config = dict(
    d_model=512,
    norm='rmsnorm',
    rope_base=10000.0,
    init_std_qkv=0.0304,
    beta1=0.9,
    final_lr_fraction=0.0,
    doc_mask=True,
)
Each number is 128 + 24 x the weight over the matrix's rms, rounded and kept within 0 to 255. Layers, rows and columns count from 0. Numbers have three digits each.

# up: layer 3 MLP up, 1024x512, rms 0.11, rows 910-944, columns 256-383
# down: layer 3 MLP down (transposed), 1024x512, rms 0.102, rows 910-944, columns 256-383
# gate: layer 3 MLP gate, 1024x512, rms 0.112, rows 911-945, columns 256-383
up910:131121146112148138137093129149114066089106153131105132092149079171135124124148133137146123091140108154145135165125095136090126129144151167135093131170141139119146126109095119148104097115138116130105110121111148102125143166106124108142133124125128143127115158123138149134120118120167163122130160103128128119140167128130112125117142108103145121138130117105122189122157138115120140144116
down910:154157153116052107110115122143115122172100110162089128146102120125143132131135112180112117113158127134123152155157163149133119150124147136128133116149173119118144162136120154150130082111079125136119104098171147138120085101077131140129134121152161091095130104118119138084103151123145155141125128150088124124145111111154148138154142124106121075106120116091130129137134146119130135100109
gate911:160178057121118147132084159150112117167133119081134139135155149125108127174175092125111096123136127144112103140134158145131119170055103114096157158138163124132113123189141124125147112117111155129099160096129119125103160133123115102092106119145150118146075140089141106128144146124122120139135140090115151142106113155137110085155114116158106101095097114108108138186148141117127137144125
up911:118116110128113097165107109128089124126142155124130152146139157139152148107115112131084144081160113104116169070102087110108135161088111153109150115110099134096146136097141164107104110102142102133141111133116190146148092095155109134100152160130112080083132119089115142088182146140139110150142098120121107156143110145135135104146153105144060117111085127138180126100143078142150094126179
down911:158181157145152143093134108128156132125130128132208158146096121115099151178150103143128112168128165105150133115118105148087184144107087122099104083134118135114116097134101137188111135130102159115110099176181091123137124120137139096103121164166132136149124140132089131126171137159123141087133145139106098143139095119160145123122118131135136120160141118107117131143137118129103125150124
gate912:108142100128136170145133180124125085121139104084131123151079139141136106120112132100139141129089162157150185119100169134143100123128114136104154077121098123098106112085108146130168162110159142100066103100143091113157090111138120179158074113168092114117145121112084150142159162111133111119132100179153139083157122148089117089106142109158163111139105127185100099140104107133133114178167
up912:115158122058109140162149123113140123114163146120114154166128149156113137142137096143106151157101149115096166152146155163132151066133076126140159142088139104134136138126143152131129122111123179136099128085159142097117104120117128108138071108126139162123116136112121151130139127098157053177126131143105167150143145104093114086114116111162116129170150132175155126055135127120099118177111
down912:121094133111095182135139153096166137182171087163131119119090140179109099128118102134167072124092096086125179157183109128108163107165132098136130127161188123110128148132128134135132121160132132126103172118142146093093106154153090116143155127167150134119151194137072116094165128145156127117179109104100158126083098116079097127110124109112082135141134143104087129109129064127114105127107
gate913:142105153098135142114082112130129096117136124091143102118118104126128153125136163165129087135137168137115107147128157105184138149139108130112171109100116116123114127145086128101090119095150085157115130143152092134119132136154122127148138126096114134201144125083100128098136130090114183144098093120132108152116136131099098094114099113151125110124163071105121181099105126115135068111152
up913:137152126120151137141100131163146117101137148155165153128111123161121143119163111135140181152083084156086140108175094115109107124172151106117111132126111176163159135095123115150083118123096125104137114091147135159128099114092117114091159101123099084133115111125125147124177118138126086168111095113177159133131112136121114109146158124112102157160161157121125154140106183129115075136142
down913:152123104116148142082142110142179127074090143144144167100147085104106129093136109091184175120110135127116091201092114115131103130115139145129178155110185119143129154114215139082164125149151108172119069110155132123149156105119115150083123107153136149116131147084144129102183128090109123108121133109095132155141133118160114171125080177136146142159128136142151117147127148139091148125127
gate914:095112132143160165160124154161101140143144160113148132119102092128131147133118144149152181132126116141145134104114110129120108130121109144138140133136129192100104110120147090100164114140121118134146130141114109104077096130123163180083146135135158152127158138149146118152093119093116124144109129145086172165140140120116151084145149109136106139099135106129154133097153161157125138183176
up914:129140126137129111094096070041114160156136149141091174119140171128140091164102109106117116115123143163163091152133135167090163127123109128095141095101139098155142146150120112174066152122129139135112112123112089108124132114121094124131132132122101112156141154136149137131114133099154094093125067130158103127138144133111113135106119119083119112142125155105071135096120125098130112156136
down914:128119107112156139093122132150117136107098143115121159155129126091130124136119133145150159116098144135137091085141145120117145110128155132103089129144157097150085176125134125165130140124119125117098144094183110143157103113083108100125119170118115108141115140158163144138147094120127136143106127115141115092122099100139086127162108076161093138146149146113109127150145104091147089110150
gate915:132137137141124124127110103179148115097180089146144126126123121204107119116138182172174113129159085137122121116126096117157163139108170157136124151109073124159160135138124116114097157136118111121097180135138154120097079107134117136131153139150127122129122126115127111112146108134146170154146091078093110110147113090179152099112130086194081114148102128119114112133105158152161132137150
up915:118160183109100118132121157154127140173169171150118116163124095114126166113087135146133111136108118124120141167088130118108136130147115137150111116116133103146105106178108123086140144118098131103065164126111126126141103145122172129155142114180138105099144100166141126137112126141119113148110104121119159030157114101140094068119103122143148108172144102138134086176146117108129138109103
down915:132092145138138115145111183090157089084176127097094133119105118146129156111132115104097115141147168105090132136157085151157163145120124148108167162161118116129123160111161107160073166098109095131144111133114169123092142115082101166118091143148115135135132102123116132154118152125170145109137105134121124120175145168137134085124122132099116137081157144158141160132129166118102149113140
gate916:132181103131150138156112151110122096166099142148114146130078117142164135147106157099110135145146155117121119165114106114099119110128148141113144171126124140151130140129128135153105125130122100136128133117120160188163155103111091121173149136104126117143097135090128162168129144134148140161087079120146192121118108109151126141154104135144127096114104172112116099154118136122152172121070
up916:109169134115099135150112120137164111130149113131135145117136136143111077116092158091144141157136087122136136175159123126170135129161117084098093103149078092129076127123129133140135102178129117173121158107110170171139146134141142096135119097129134122161103111144105141123087137130119151118073135135170129124146127104145133158106141125110137130133080155152104075131155120134092097099134
down916:157169118131098129161124128129130110160159084151070144069095158134146122098154118140131079146118144113166143108137111104120102119153141096134160116125156124090119153136131142135165109137140093094111111136169173140136138123135162100153121078105157160183100128142104094199135155143127109156109152132124116139143114124174078140161103138157129124152163132161135108148139141150118128088152
gate917:135113095152143133162133144092114123114102121083128080169123130125133129111100178113125125108163159160151133125122120104159150122135128126118181144127149136115144132133153139121120115140142161117142143151093138122122134125105137092173151119111101141118130080103144154118148116143095159135140149158127146087144121139158151098122087143123139113123111065132131148148121136132099110147137
up917:125139128147115139105070144152126148108132124163105159116118136114150110138186091134137111122065133104095103139154165138157135122121113108156124176149131127129136146121108091140135138097130106118133131142147120142131163105144156139112123104120140157122147172096131111127092131141134113149100138132077106105148145130133111120110148123146159116123152159115141122177113138114094153098125
down917:135137149095127146111146134135138167129074069151124137123149110095157137113100118119154116117143179158151144173108145150144110136134135133093120138155186138132142141142110094109118125122094136102115152089089140119117155116164106163146136097114091141075133119113103144123111106132110144156133097143124131100128133133119128119159169082084105113136191160125107129138106099112104083125132
gate918:133105111116154144143118144129119155120143131108098138122115134108136123111111146120120141153104137154139092092108137116106144117106099091129104140087098141153116115138131134116152157174110136120126116110119132119131091110122123135129128143096108128171144164107159141160144160145098117111112138131145134138149174136076107079148110153117137132120169090124116092123156147148141126184113
up918:122098098115127131155112128081143111155121149097098122127152105116090125125144133109125105117156138088139090102103124096141120167118136132145122136129120136139065110121121096115096118130114090166111120165077084099127157102146097159110117116109147131118106079132148113103117151094115104111159157098121184134130114063126145163085156143124116131109101111117101144115093115115162121155139
down918:156098140162136133121097086122108156147126127167128163102130121149138148142206122116102130176132131109143106156118142128154097098133131156103118105033124124139152152119173156148163180138109174135135110116137129169071109171120122149120147154107136122138139141133146133170102099134135149132123102112119112139106150147122130129133164116154157142135116155106165119149108160088127114114123
gate919:180132099160119112134078111108111096131129060156145138118099157144161164167156123129147155178080106131147138104120188113173127148169137139055135136119161127124157106097178120098109174175095162133091126106161082111165084142125107080187112125158135101140127104138098138063127118082102126147110137113125159099159128147086141169154118114116099176136134175126121105151147151128111140164138
up919:143176094141108131111094132124147154099139127136103152105171138110122103151120149143140144077133134169100118142150098121119123104143136160141156144154123145161108105133118113121137118117140102079108141168123102136148086165137108094112115125147132167128152108073098165105169068172111150089112129106115094168163124135161134133160161113145145124147118110115144110078099121207143147115178
down919:116141149103130128156156140141132074107109111119145145159053137101110148127157146090128128096115130122134113100146121152111168114099140177103078131148104151122115086129105125138068128139104083132118073093147112151108150129135179165125120105118092142159149138115129144125114075172165125145114142189078091141143116134165143148076140129110103148112076099163110103094118092159179116138148
gate920:117157142125108154167159080181126092142148143167086145129124113149144148123121123118103112096131118088169105180113168118139137141157101149148146115103120110113137099135138155123092090124123142127142110107095146118147112107116126151110157143155143096110078147096138148110129171133122160132107109134116110116166167130126122120109144130097126108122147123145105127071114110104135131120156
up920:128151183091081151101136086145138121102128121167129096151153182097139060078085190146101093124138113092179146127082165135105140167131105132139116139123127135154157131119131114119140092142089108119108146133114099155128103129126130153147136155115117143092095164130139112130138136149102135141127141083148112092130111114163110092106119150140127122136135112141141144097128153153175122152088
down920:110091148149133139142126161153097141146100169200124114146131117132175147136149111118171120121103133133161147130117145159141171126139146141120133153131130137113146111129142124107146127167165116096110114145133132103077118105118167134135137159169123082157140139149120136097122169143114125156142136087134098106102139154148124104156127140163133160124152119118135135153149107162119143126129
gate921:107092110102111129135123147130145143120143166144137122143125165114137135125122142116134146166126099135136100147115121175149138155102180164134140128148095093100128128135149150109147121157115102122114148126097162098134120109161139123099125137109114092140145102110102137141152173099148141065113119109121118137117164144130156169166149129119113131113085154102104117124159117117131106123099
up921:140100170114124154123100108140127125140133095155163173140123111088140150132136112100159115139134121138092136147122177155166165120092150136149148113133143137114168125068127110158089117133140108083104164124153149139099190119115141169136083123136139133136121146126146105153109077132079155152110094109111076094159158136118117150150129084154095139134167143114117113112110091118160133117128
down921:128141139155119105151105141125135079138122132095098148127123151128151095123133131148116151112142067135073166136149086129097138105134114134092177115110132172167140100185121158126118176157102157120132131133129112137102111096131131153158145131122097155106140134148118150132121156120137085105121156124119166164157153130162067131121100144153140137142099155114126109122172144106129153152149
gate922:161098102098111103132096152170122142151119158164178134135137155151161128130170121162143115119123089121159119137139091097131132107113147108138088158167131172149163147131092090109155122138117154125120126136124092158147099133136123146119141150096125181095138125158123099146106159143084151167118130131090138127134153091119136143149148152113140092103122117114077080155086136128097122115155
up922:171104137116094133116129144124088114153130093161107105156115124122117142132137129144134136126140134124082120132113131150123102132145104160104147086142121090110102048102080096109129115133151110194159096139136157118144113125162137114133077149152114105118134146082115096146181124125091097112114156113156118097121113162157146111077161145108171133097165083137146097148121135128136142132122
down922:149161089147107137174116116124114119135165145111126133171127124115132158126087157130135127099162125147153098080125093145181090125117082153118131116123123110122146100064106131096135141160090184164148122153129158096120132141130126168093111087155139156147124146152140128149109082085151137134154123154115153088115120101120136144127128118150107130147132125117148136099136110121107115127128
gate923:095154118147092164098132111138138130112136134135064110156111137065092111130153089095123083114165184104116136174120137137146134125082137115145095108114106154141159172113150169096118113125163136089140159100123133121166110132126120141151162125112159135124162111114127086146124116099102122162138148146129114124139164142101109163087085125173135153110116127133113136164110139114128097088085
up923:133174143130119134129107098182167136113152115145140158150148128152130126129131112116086148148146133113141123128157144179129084129130110111154142153158138150172127118061114084125101130107149140119103094145100123137154162129174124120108109153128127136099085108128108128134103152132137103104100126168102170133082138148099131104120171180191064107134126138101117122113138133124132127102145
down923:151164123153123154163110182120129122143161138127140111123073165146114125105132149093163138145125125106137141116147127119146104151142148061105157102172143140062152139146127122129151135098139100181088115095144118117142102125123132151123124126121137147168092143182078143089143123120134118135140141136137134120121123114138137132109144104125134082125107145130143156118131178116117171126130
gate924:205103132129126115116159113124123096106131117134129152164103118110136134157120176150141095165127132097174193113146133127089137146143145132125137100159154143112099091105153149143138145156140131149110098092086143120085135146103158095144137122102108116135140156133153176141168125095119088115124129111125156109133122141096115097142149146117152131162147102123145095136145112107087091112153
up924:100134160128112105119128136126140114151110102152081112149170131104096137164116120098119120133132100118071153136149138120160157161105104121132140130114118143138124141132137150137126149168124156075156132120118112126164110098111147146142145100119180171144140176119104148137122142119122107101115152130123155128141141116142100179127090098114121126104093131139137120131170152081130135153126
down924:127140084113137143104117166105139129116117160126126096155162155145130111098103102107158100104140139130134091117133121172179098136118111121155112118137188139159132132108153105137125121111095140109087171103149112126136104105117102142118131130090181140113113136132145125133147119092105122120086136136169120117149121135133130112100160142165114157110108147147140116126119141130112099141123
gate925:110184110130131089097119129152120153156141163137154122135129137118190129133105142160112118104096060168135123166115122108128137128073138134128111100122147156136120114137110173124105142098130156162152064123129155167086125148120154094110119133138131142143081140167104134139101127131089125142136117120137115123095136135123121094099126160179133130127141115196086175089135132111120098095120
up925:134091142155145142098116146094185104129084154126119122133069167105103134136095190131149144101125139166100099126146162106138122169125097112117126120152097124139144111162129114120077096150153143150143088134126119149087146142129141085156123120155144127136087139115133143157152148180099117153109117114132118119172103150067083106124056111111148144130105128184110100108118103168106144125117
down925:097077084125096127138131113087119103122135174118140130133109090116070125144117153096109097103103128123144154119141127098110140131121098105138104085163103148082128158110133171101133147140154114126091120176114136120121115169114106139103109113086105126112142161106170148088113102183118161126092085090139129160113121136091128098115126087114136125127116120163109075077104119141158133154119
gate926:098123120095120100109174111111155101151157126099091159093146142088114112126120112128106134141151170135095123145115126078123165123129140131158117165119134126129127115108105170166144119067162131126151166155109137144110124147140143182160145130125141129085182127159124098116141127123077157158082149119150099062115071081148086109143112088133125131092190117142116157135146134071152159119145
up926:126147130151133112155138119168154137107111137109114136139129122118157128144121136113107148086107113043117134128149111096127137152148107108122136138176115091140143135131051153156105102096122101140103104112098114157197132170112156186091150144184119129147153141119131140102149096123161132117155130118108135105160161145123083130137152128115089110118123137134108093149144095102107139131089
down926:149134121094128060105144114120181123112135105137124125107092111201112103142126132118115152158134113097110089146176134129139117169117085147139150078176128127155128140124152147124087116119128159139180142101120152174130129103124187150121114151107099128119115097140187135057103118111149134102144131115132125125148099130167096108124121137129098109141115160131117148109114146114091128149166
gate927:157102055126109117129129127155140111111085120123132132155105118143152147045126137120139121150162101133163132121140114133160144147165149127120159170154114118128093115149117111130147127115124135094124097100113118138118147169101156116116130094152164149121113130115127141128176137135139152155163124173129142170068122129152141086129085091134114145139130124147168129124139144064076111108117
up927:128118155105131097123174094130126129088128158161123097142110118106173148092115154099097118155126132122156129156121159147142132146136145180131153145146127135138125117127142126112146143099129108147132142151149143132083128108131138131119139155115157110125109116140127109128134132126135116146133150184136102115100117091140149138107130147120106069141140148134141122105101107132129091089131
down927:133127115121135145109177116118150102124140135082125125167122091139122143106112155154093121132122136117082097127144093131135121122128148119080108153169103122130128098151086146123122144139110131102130099087135130098099160136094162139147116136149172119126132177119143129135147096108120107130172119116154167117094102121109145131122118138135113149144109157115148144110104141089096132121129
gate928:137081153156120102142123096150075134108197134138125139137153131109118146137135120117149127115092140143126138108172118106168149163119135132120135131128100145142117141183123119133166118153130091122156139101119110122156092138146125131122122127152148155114144131143149121113130117158083181148124139119093130146103078114115111104135113117106140181095109146127145127149126114153163075145127
up928:093145141111134157135137167113115110130124120112127127125116112171136114149143096103138147098146135134147134090135119147138109113121158125130125123164144143109108147151113134114130131129129080112164131161134131092089129143123113089099168151125176131194113146117080117104133119128134099136139117112088103146126119104121093133104108162124120128095141130128160130108117147130109143132108
down928:149082129130138142142085113135128099105118129129125100160161141140133125108097175157105106148154111114123130138142131147133108103106132144111152136135121101083110130125152148110115117130168121119157108103132203117151160109144136160093114168118135191122154154095103123142145132189120122126126133110122125117176149131094122107125147142115114104132128127148067135159106073153119066165121
gate929:161100094119142135132132112120073138125115116102110116124133130140130100107121109087121149164133147088116118157150129129134157139109166066165075094116124124119111109119131103146120123120133142122142062125110117067133125136142129095151129108113095131130108109139139119109163131114124108143108132125183137119118131113175094121127109154136143123115143109092118137162127147095137110131111
up929:138136142182128091145109138119097095128126166079123122134147164108080135146128167111102120161090161139117111163112129166146118173109127113128114123107137107109134098097123087126123160114122113150105151144133135135138109149116141154127117122119124106089119114136142078117119129158161119124123135144139124104171141125137122142120150108158168100143151119137080149163145132127163097099109
down929:111132142098102076163132149133096150129117127087107127151143121135114117131142126111156154117086151127099161119161125170107076148123105107148106127146155125152144098158181110135110112140166141119124093142171102115136147176126132134126139133108115117181136098151147103101097127167165104120125108141153134104142096130103121104105176141194123098148144182150141151113133096161128140161123
gate930:167154130126119129076086144156095080118100157113114145162103118122165101121097138116157154147121173103110118108151153146164133171092095051127145140144124132173128134090155128099153142153119157134117139056158123109134121127139154084117089173140124143133125143150142149146125079090110095130089128175109154131144089122114134160138108112146152086122123103133141133127141136141143129155129
up930:141128107136099112100136129124136143076127078152182114125127159111101050117135117115126152181101126095125146126168161131191129119114169164092108136098151118086122105121133158075111202122116131157146168127137152086125162115078164128082136117111151141122111142124110088119129128107182146120106184091112103138165070176128088167113120125125114145139173163131130131140134163150178106121121
down930:172104164121140145111110129065155123103137131145115103135187143162122123151115126124121127134104129105165163109163094115142123139128145113080112114136132134112129100115141148118155077130131078149152121137123122105107136164115105193122098051108118137067097130155140100124110179101141150169138144105123147129111154139114155081108137146149128162117185176121128151143112079119117152152130
gate931:164129137135145121153092144104154117139119137145093161101149105105122124159117150160138141158139157101152129120117146112169099130170092127115132149130114102127134110153118173105098153065100154141159094131150134125154137125194151140160133084113036119079104138121121082139163142109139108165136128181141173090090111141160133111162077122139171115129085160098120133128112138052163086160113
up931:114213103109113103114124134129140128103133151075159084228125112099126079144095149111151084121148134082147136151146129085123132089133146155122128070127099120140188129104081112173149136162146104148124119130105153155115096124135128122131120131145139174114101167110136146132105128158182107092128111142121127123135114109103093135133133099155133139137064091158137143107133112106143162162078
down931:127093162148118098074112139120127130080091118109143156155069157135157129075142166116113108125154127109150159136168113138178138116128103131119140130106133131143091134124125099165089136096136136119112143113138113154123139115148201137136105148092101116159115157126172096132135120113102094124136113163124096108143149124119156163088149083151145122070133121114163149097100142156169129121115
gate932:143133115126120096157079116117118120125118095119154110104163182104155157177163135131136113145169109141162163118193189122152091141152127155134086123138161134090106090130116100169126130156131082127108112174129111132140133122091110115143114146165130151139116128104116123120114148115129101141097099129122122141118152146124140142113151119160135187114117064134148128170129099141123139134140
up932:162116148119116135133167147149207128126131134108144118152144122119158108119113072091149166117125133095074134148103139084154144114129151142104085086096102119116100159159139119089152138169135114113150097108072099076146106084142140124088129083152091130080116136114128144080141096151145176139176169143183140181122155124143172171158141112097154104111150128093150175113106088135139104136104
down932:124149105139107190093107141142161133116098096100168119120188130153116111163099171127128180163150066129096108131142132121136129132150137158122150092154148123108151177160120136107136104140142092119117084101126075163159132133122158134145137150108136115128159113099109121093114191108139145101074139086141124121134104097111157120142180139130142134109130125082187137188122104152112114136146
gate933:132128131130123098130102130115147139094128115119160126157120115118127137112142093124141145131169102150154103147117129112098116125153124159164121138132079149117167139107111169150102125150154109125121085136125109142090117113100148186182147141133169156144095120128162126125138152129129180116162154140162151130114162101144146088118141145112144127101151118096126129135130153106134172076163
up933:198116142104110117138109142154130108126114138103132095125137097166076115082106187125154109130114168118143113071115115146150151132133143163129143120140091155176112112131140154120153119116096063111099113137141127129117173124150130118107120155147138128112138137142130141168089115084103140137148127138158158149061146135124171134148143145125113133126133145100142165105148119134152087115134
down933:154108115137145148116134153124166122128115096103101124120117104101110121117120120156116094158150143114144101093147135114168115131124098138097155130160118111168119109085144109126130141122112099130120135146084097099117149130120126118112164128138103116130169081101116119147134113111091128098123139130115145136121112172080108087156170130146111141123123155104088091126136102112142096177107
gate934:145128114124061083085129154159137146150106113110126152088139182161144129158128116100153118113129132127106139127107163086155107077114119132191144141122129080086159118134090154147130139174088141134133102118122130105137133139147110148139155123157115159165102114153126150129145140107061163127119136192146142139137096120117163140131113156101138097111127088149157142142099133147147151139116
up934:128127130125146180094142124115121132139135122098133174124138151099131147120118084183121094143103145118077102135107122151118130123130097098113091150139150150170086121171101159127137108162133134142125114125144135123153139167121112184095143113141109085128134118137081130132131113113161115145078112132134152118118121148112127132117171144119160120156139106149119121191096137130165131069124
down934:140130141100154144096140166132102098127122194131134124126113109140113158126120127163139061118107123141087099101124073116106116117149100109143130152126118141143122118112141118129133143107156106167131121081101144136152137110101104116136115120150116111163127167134120130151135126103088154142089134160095138121141105162102117162141164148167178121156098113127130075111116109134080138071167
gate935:131140129111129120140156101141121129102109123135132088153124133080140132139121123101113121125175150140165127122138142136093129166137143147144099146117120079137146136110138138137106138148137124109166167123154113084130139119128106141143126145126082104118138148160140115113170115121121175135165157080149146117127131118097138102112139079133156131119114165107146153151097129162119137127097
up935:124146148132149115141145135121123125134149133110120144162143117122076116158119116156098113136151129091128147133114128157100153122140102129143164175171136115111118111101097108110152155126169163134169109118137111164124110156123166088125151160086138120154146128142114120135142159174118132116109117096109094144099137095150120128121112124112068135136167126105148115117104131105103131133101
down935:187112126129088125104084119078085147126114138102141059157122100112136143128086098111137113164114092128116127116161163155100146126133127119132118089138134132138106152114105131175123138178151098109128133070107101122142134085145156087103140099152114149128134143112121090117141131122120148105114109115114128151102128170127154099142180117122131134111164150119152087065120136143144147121136
gate936:116146114087120147107118120125160176116140146123115152143164136119093175096125097095150119180130081120154150147119145169076115117098131121160137127139111127168134138135103125124107139150107113156144087097112144161089173136122120135136137130178114127111106171139093111109148088132101111143170120109164116149156132119110155122152109088113129120120116140150087113178171149131136154158199
up936:153153123104129136117091121153171147113136158141101189116093143119143206122147132128110135107094074130175172130137114136077143082109103123113153154139147147118081156136137132125123094112158138126174106121127135153144156122131138169146112142194109109155155171112113109149132167099142095124140144119121105125134132152146125156138144150074115116135160146104127134164134115144123106136168
down936:157168116141084184134136179081098137153108139087142162120158123146140153119086091124092138122142151091112134124105121136104127150093114115142121128119135108141180115107143185118145109147159115117139092081121181137107121142148119166141092137142124114121129099090132137140133149057117116121143138094119153098108168096100137162155124124160121127082100105157133138152138152127113099150119
gate937:119144099152116092109117150135157118082156120116110169156157170179130147129148102176123155131077127163105137163125107115096107140151149095112141122136109164075117154118090143135139133120153173166133161123124124125126121149078108166155136119155163101103122120164128154129139138116135127125130138125089099124124160122136148129110077140112161094086143106167106182109085107128136137138113
up937:146098130139144162091129173134173131129121105122113115113141112128152094133136089162101125100155125159139083125123118086139121122155138104126162127126097141085127120107118106134164145163091130132148091130147154140136108116137137102152167143138099168116127153104089136154152138124108113127154136110097113127148163125102100145111104130085117158129146115107119117109123134116112137199132
down937:128090120148131148155164133132161108160151103157156162132099130130119148095102082109135137130161134149174130109130148079128140115159164135134160148089144133131152099171095117104128168121127123141107147070141098128103144128112166088133155119139123174091161139126083090147114143105106145118108061137091146101149145146120155120133140108155137124111113110147112081128085110133145132129100
gate938:112124069107147108167078134142117112127156097110154143174099120183135144107126106108163109122128115075114129086134115166135124172136141111127139103123124121103145106154134109135151128146105126124138108127120116123169112141133131111088116134158161123104166171087185080077127164125144164091142142125102147125143165160168075140121136126142109144103172124123067111167144079145159135104125
up938:158134106129161121131214109147113152131150138125092109158138123116147146161075127100141123107129119093123124159100128128129132119129137106126114122137142180095105156130110113093103152110159136098110135100142151145073164114158131115153134086098101085152114135154076123121127081096150090096124110104095095118144111158080158114109143091091122069132124123119156103142113117157109114132125
down938:108111132149110118135157111133142088128121161125131126116179062113140127135078119140130123137131143104135122135169168150159124095097137129150163173137141117133102128120092114090132106105128141090145105128139143097152114154105091123147152134110116112165097116121107090125085100120134127137139102127125116087094130127105152106128170112107165092161115135146106105160113105137138144152157
gate939:146131130121143106098126114153125130120157183100152172145127125122140147131118118121124135132137146147164133108121128128107157108158168129094149136112138088105120138102099130144157100130136125152100131089082128063123124089136182144164153181103114153137154156132139105156108150154107136122165129150116151103137130136114139156123139149125149127145103121119155139140131120111115125160173
up939:093116138135130146120157101120102123144163129156135149156087094127120154145145114102153156142119132127124110104148081137154160115107116105123146101124121118145113137130141096127151077080137135140136137085105098148143108137105148116144118128127131131144142084117169144136135144143104138159124115161089146160102124147144109120092144135137147130078133138080165159118123147118095112141171
down939:083153135140139122142142131121140145150109098112123126123132123141148089149088145117134146105132172101137157108113145131135138072174129096155121121125165139109159173106147141125105137113116108158165084121140166104124133113109146082156122108089132112146100104054125144123111138160135114177158099117119147114136123108134085164145164115142140152116132150129133152132156132177119109165099
gate940:156107138132177137135159134124154092173153147127138124105126166134113108139095145137128085121128146156100093100195139137125127134144090136156160127081133123134133135160129154100135108124134108128080152134120117124157119133140115197130184090103132083124159162171156139140086134119110114069119147102147100126175122098108156097138088130122141099158137147193135149135122104102166118131147
up940:132111132120117154137134145141143162128109135155165133148129132140138151116141130129172173140147098116140126171147108125138149108100138086124156097121091131126088097146117123121112132141121120162132149112097150141164149148164135108136119155099134146128125146106131102142154155090147131101135117100159138099102181141134116104096131126123118151120146107125118146155110161137139169107093
down940:104142100152131176131116092102110097103169124098117120162105123106112127118137123130103095119121121121089133125121111151142119109111107132123112109140139105147145099144079128132114117136104127112096071105126187132095129088127133110141155131137131123125138103145144154071119143129088126152114102149123136162132136106157123146139165127113110121137116146161125137105127163138114118138148
gate941:131104165082103103136125139101118125121146133119129155172169157104113120099141124150089112131153139087106113112141126151090116152147154120110134095106113139117116132101110118144128145152139131132117091116159126158117108096134125116112152122139111129150135165123153127132111128123116126154135113101137108180121095137131171125119167106136089073102144104149120142099152126151163140106145
up941:153152100130132121106124096176142150138137145122125115123185162141116137125154122136140113127123098148179127163109119141105104141148120062098122084116165132125169121122111155129165101102161135125102120100121136105171115113115159145133108095112138150143130097155102112131092115101126103126141122086118159100149109132117092133207134119158123108132169114149157085110156101159105098129104
down941:168106115119136121086130132158143165151147126151132102114146142104132135169147147102150128117094122117165138128102127135132102140139133093143072144128101105112142133181081113120109152128132118106118144134153096151137110125124175185161134149150131125143154099127150140174123103151139129169125172136085114141167132097124103178119090112127127149125166160132124159141112125126107154113101
gate942:091114129121092120135120111121144091123141124135165122160177147148154124117119110108158095091155133118136123096105138083110127113109112122124146135115112140144102130105145119142131106115160073123124143140118125179071102131113080131130159134153154162132167130118128131116149178128126155119114116111147120114144145123142084145157151214133134103111138123156108137111094145190161149125116
up942:122134110130089091158124183086129111153117143121084148124148149121089175164140137122185159112189122105142114086132109161115078149094141095155120082140133106089130098120117128118145168112117132165166145077105091104119142157072097113136158147162133092138131109110107113112150066103091135103148087126122191111151126123098114111119102137127144132125164146106141136118110097139117115144133
down942:129171090168098095161164165136157071142132114136114130115135132097163120141117062112106129144129142115157107105160098152103161130123134166154144127128059104134106106115127098133117105151120138106105135079133113091128116132128110130143146118147154162125102123103130119132120093108185126113129137161115117146131089101082130186130132112159123135090115132130108149091135133144088110146093
gate943:126136136161113135116117097109117122152128101159144081144052104185113118098117134113130164121192103113106095111162151095107100146149169108108124121165115120133127111141097158092117119147111135170136145133115155126128105137142158131129115122133147069093163161128104113110141123142128161090125095166108132168137118137104126156116167106129108126116082116147109129148113180124114127133140
up943:134133120083087129134124160142095126035135151130117147111156136133116088111115100119156152154127113114158111130131132129120117116121117108143152160154105163172101078158148137130131135135112096144108122137139083092132165136113146099126165053130106181128170146161128168129083121163127153167128179078141137154139139110125132110118147134073144135089142188120093121157169138093122113135135
down943:142149128122124148127103100124176137067108162128133115150149101115083144113131153126107123116134130066165086183115138135102162142156119100094145158138126133174131143140101132093152118103164142114100112130107177146125109160137161143162143134164149121121126117167120138106110138110121135151107138099144144129109147113125121136102137122071137098085145139107102166132130139142110091153132
gate944:143133148111124118097143095111115137102098100119114087166102158125097122073120075133112147125056069128149127134099156160077158133155120153099146151180122111128155157122153137135171100106075135120171149115158135147109120158090113099122133166145100106126146131108154150077129113121148200149131164119107135176127077110124148175107133086134151112142165127125127166073087123118138129183120
up944:109140128138124112128142103138185151109118142153178095131137128138134113084113137152126128170116157142131092085099106137110167145122121140168124143194074114150176141164113119123139160150147097126158136109168146154089141077193136165129102106143161140079104103186120143121134156136141165173165163106166157177172094088161119180113136117138122220148176123158148145089127128142123139127166
down944:126070105136110163089137151105161109142138086166118085130195106145126144111150134138150168147101169113185087117127116108112115173117146155138137123160128138065157140084056142125163122107172125097147130130115110110108129130116120132099117140106127142136131103170126174084136095149135145154139110123094149175097112109174128124105117151120135170095126138122150150136163120137125161135148
gate945:142122101124124148136132066135146125116132125113155132116084157098099138118182169132129099140077103122162151126127115128129104123190147142107131130119146124139160156121128142146117127111123116125125108122113106155147163143142138153114120107124131116117148117156155114120110084123137112136096121115090116089118138135156150122112112117127113138095156108160096138144154116157110114124108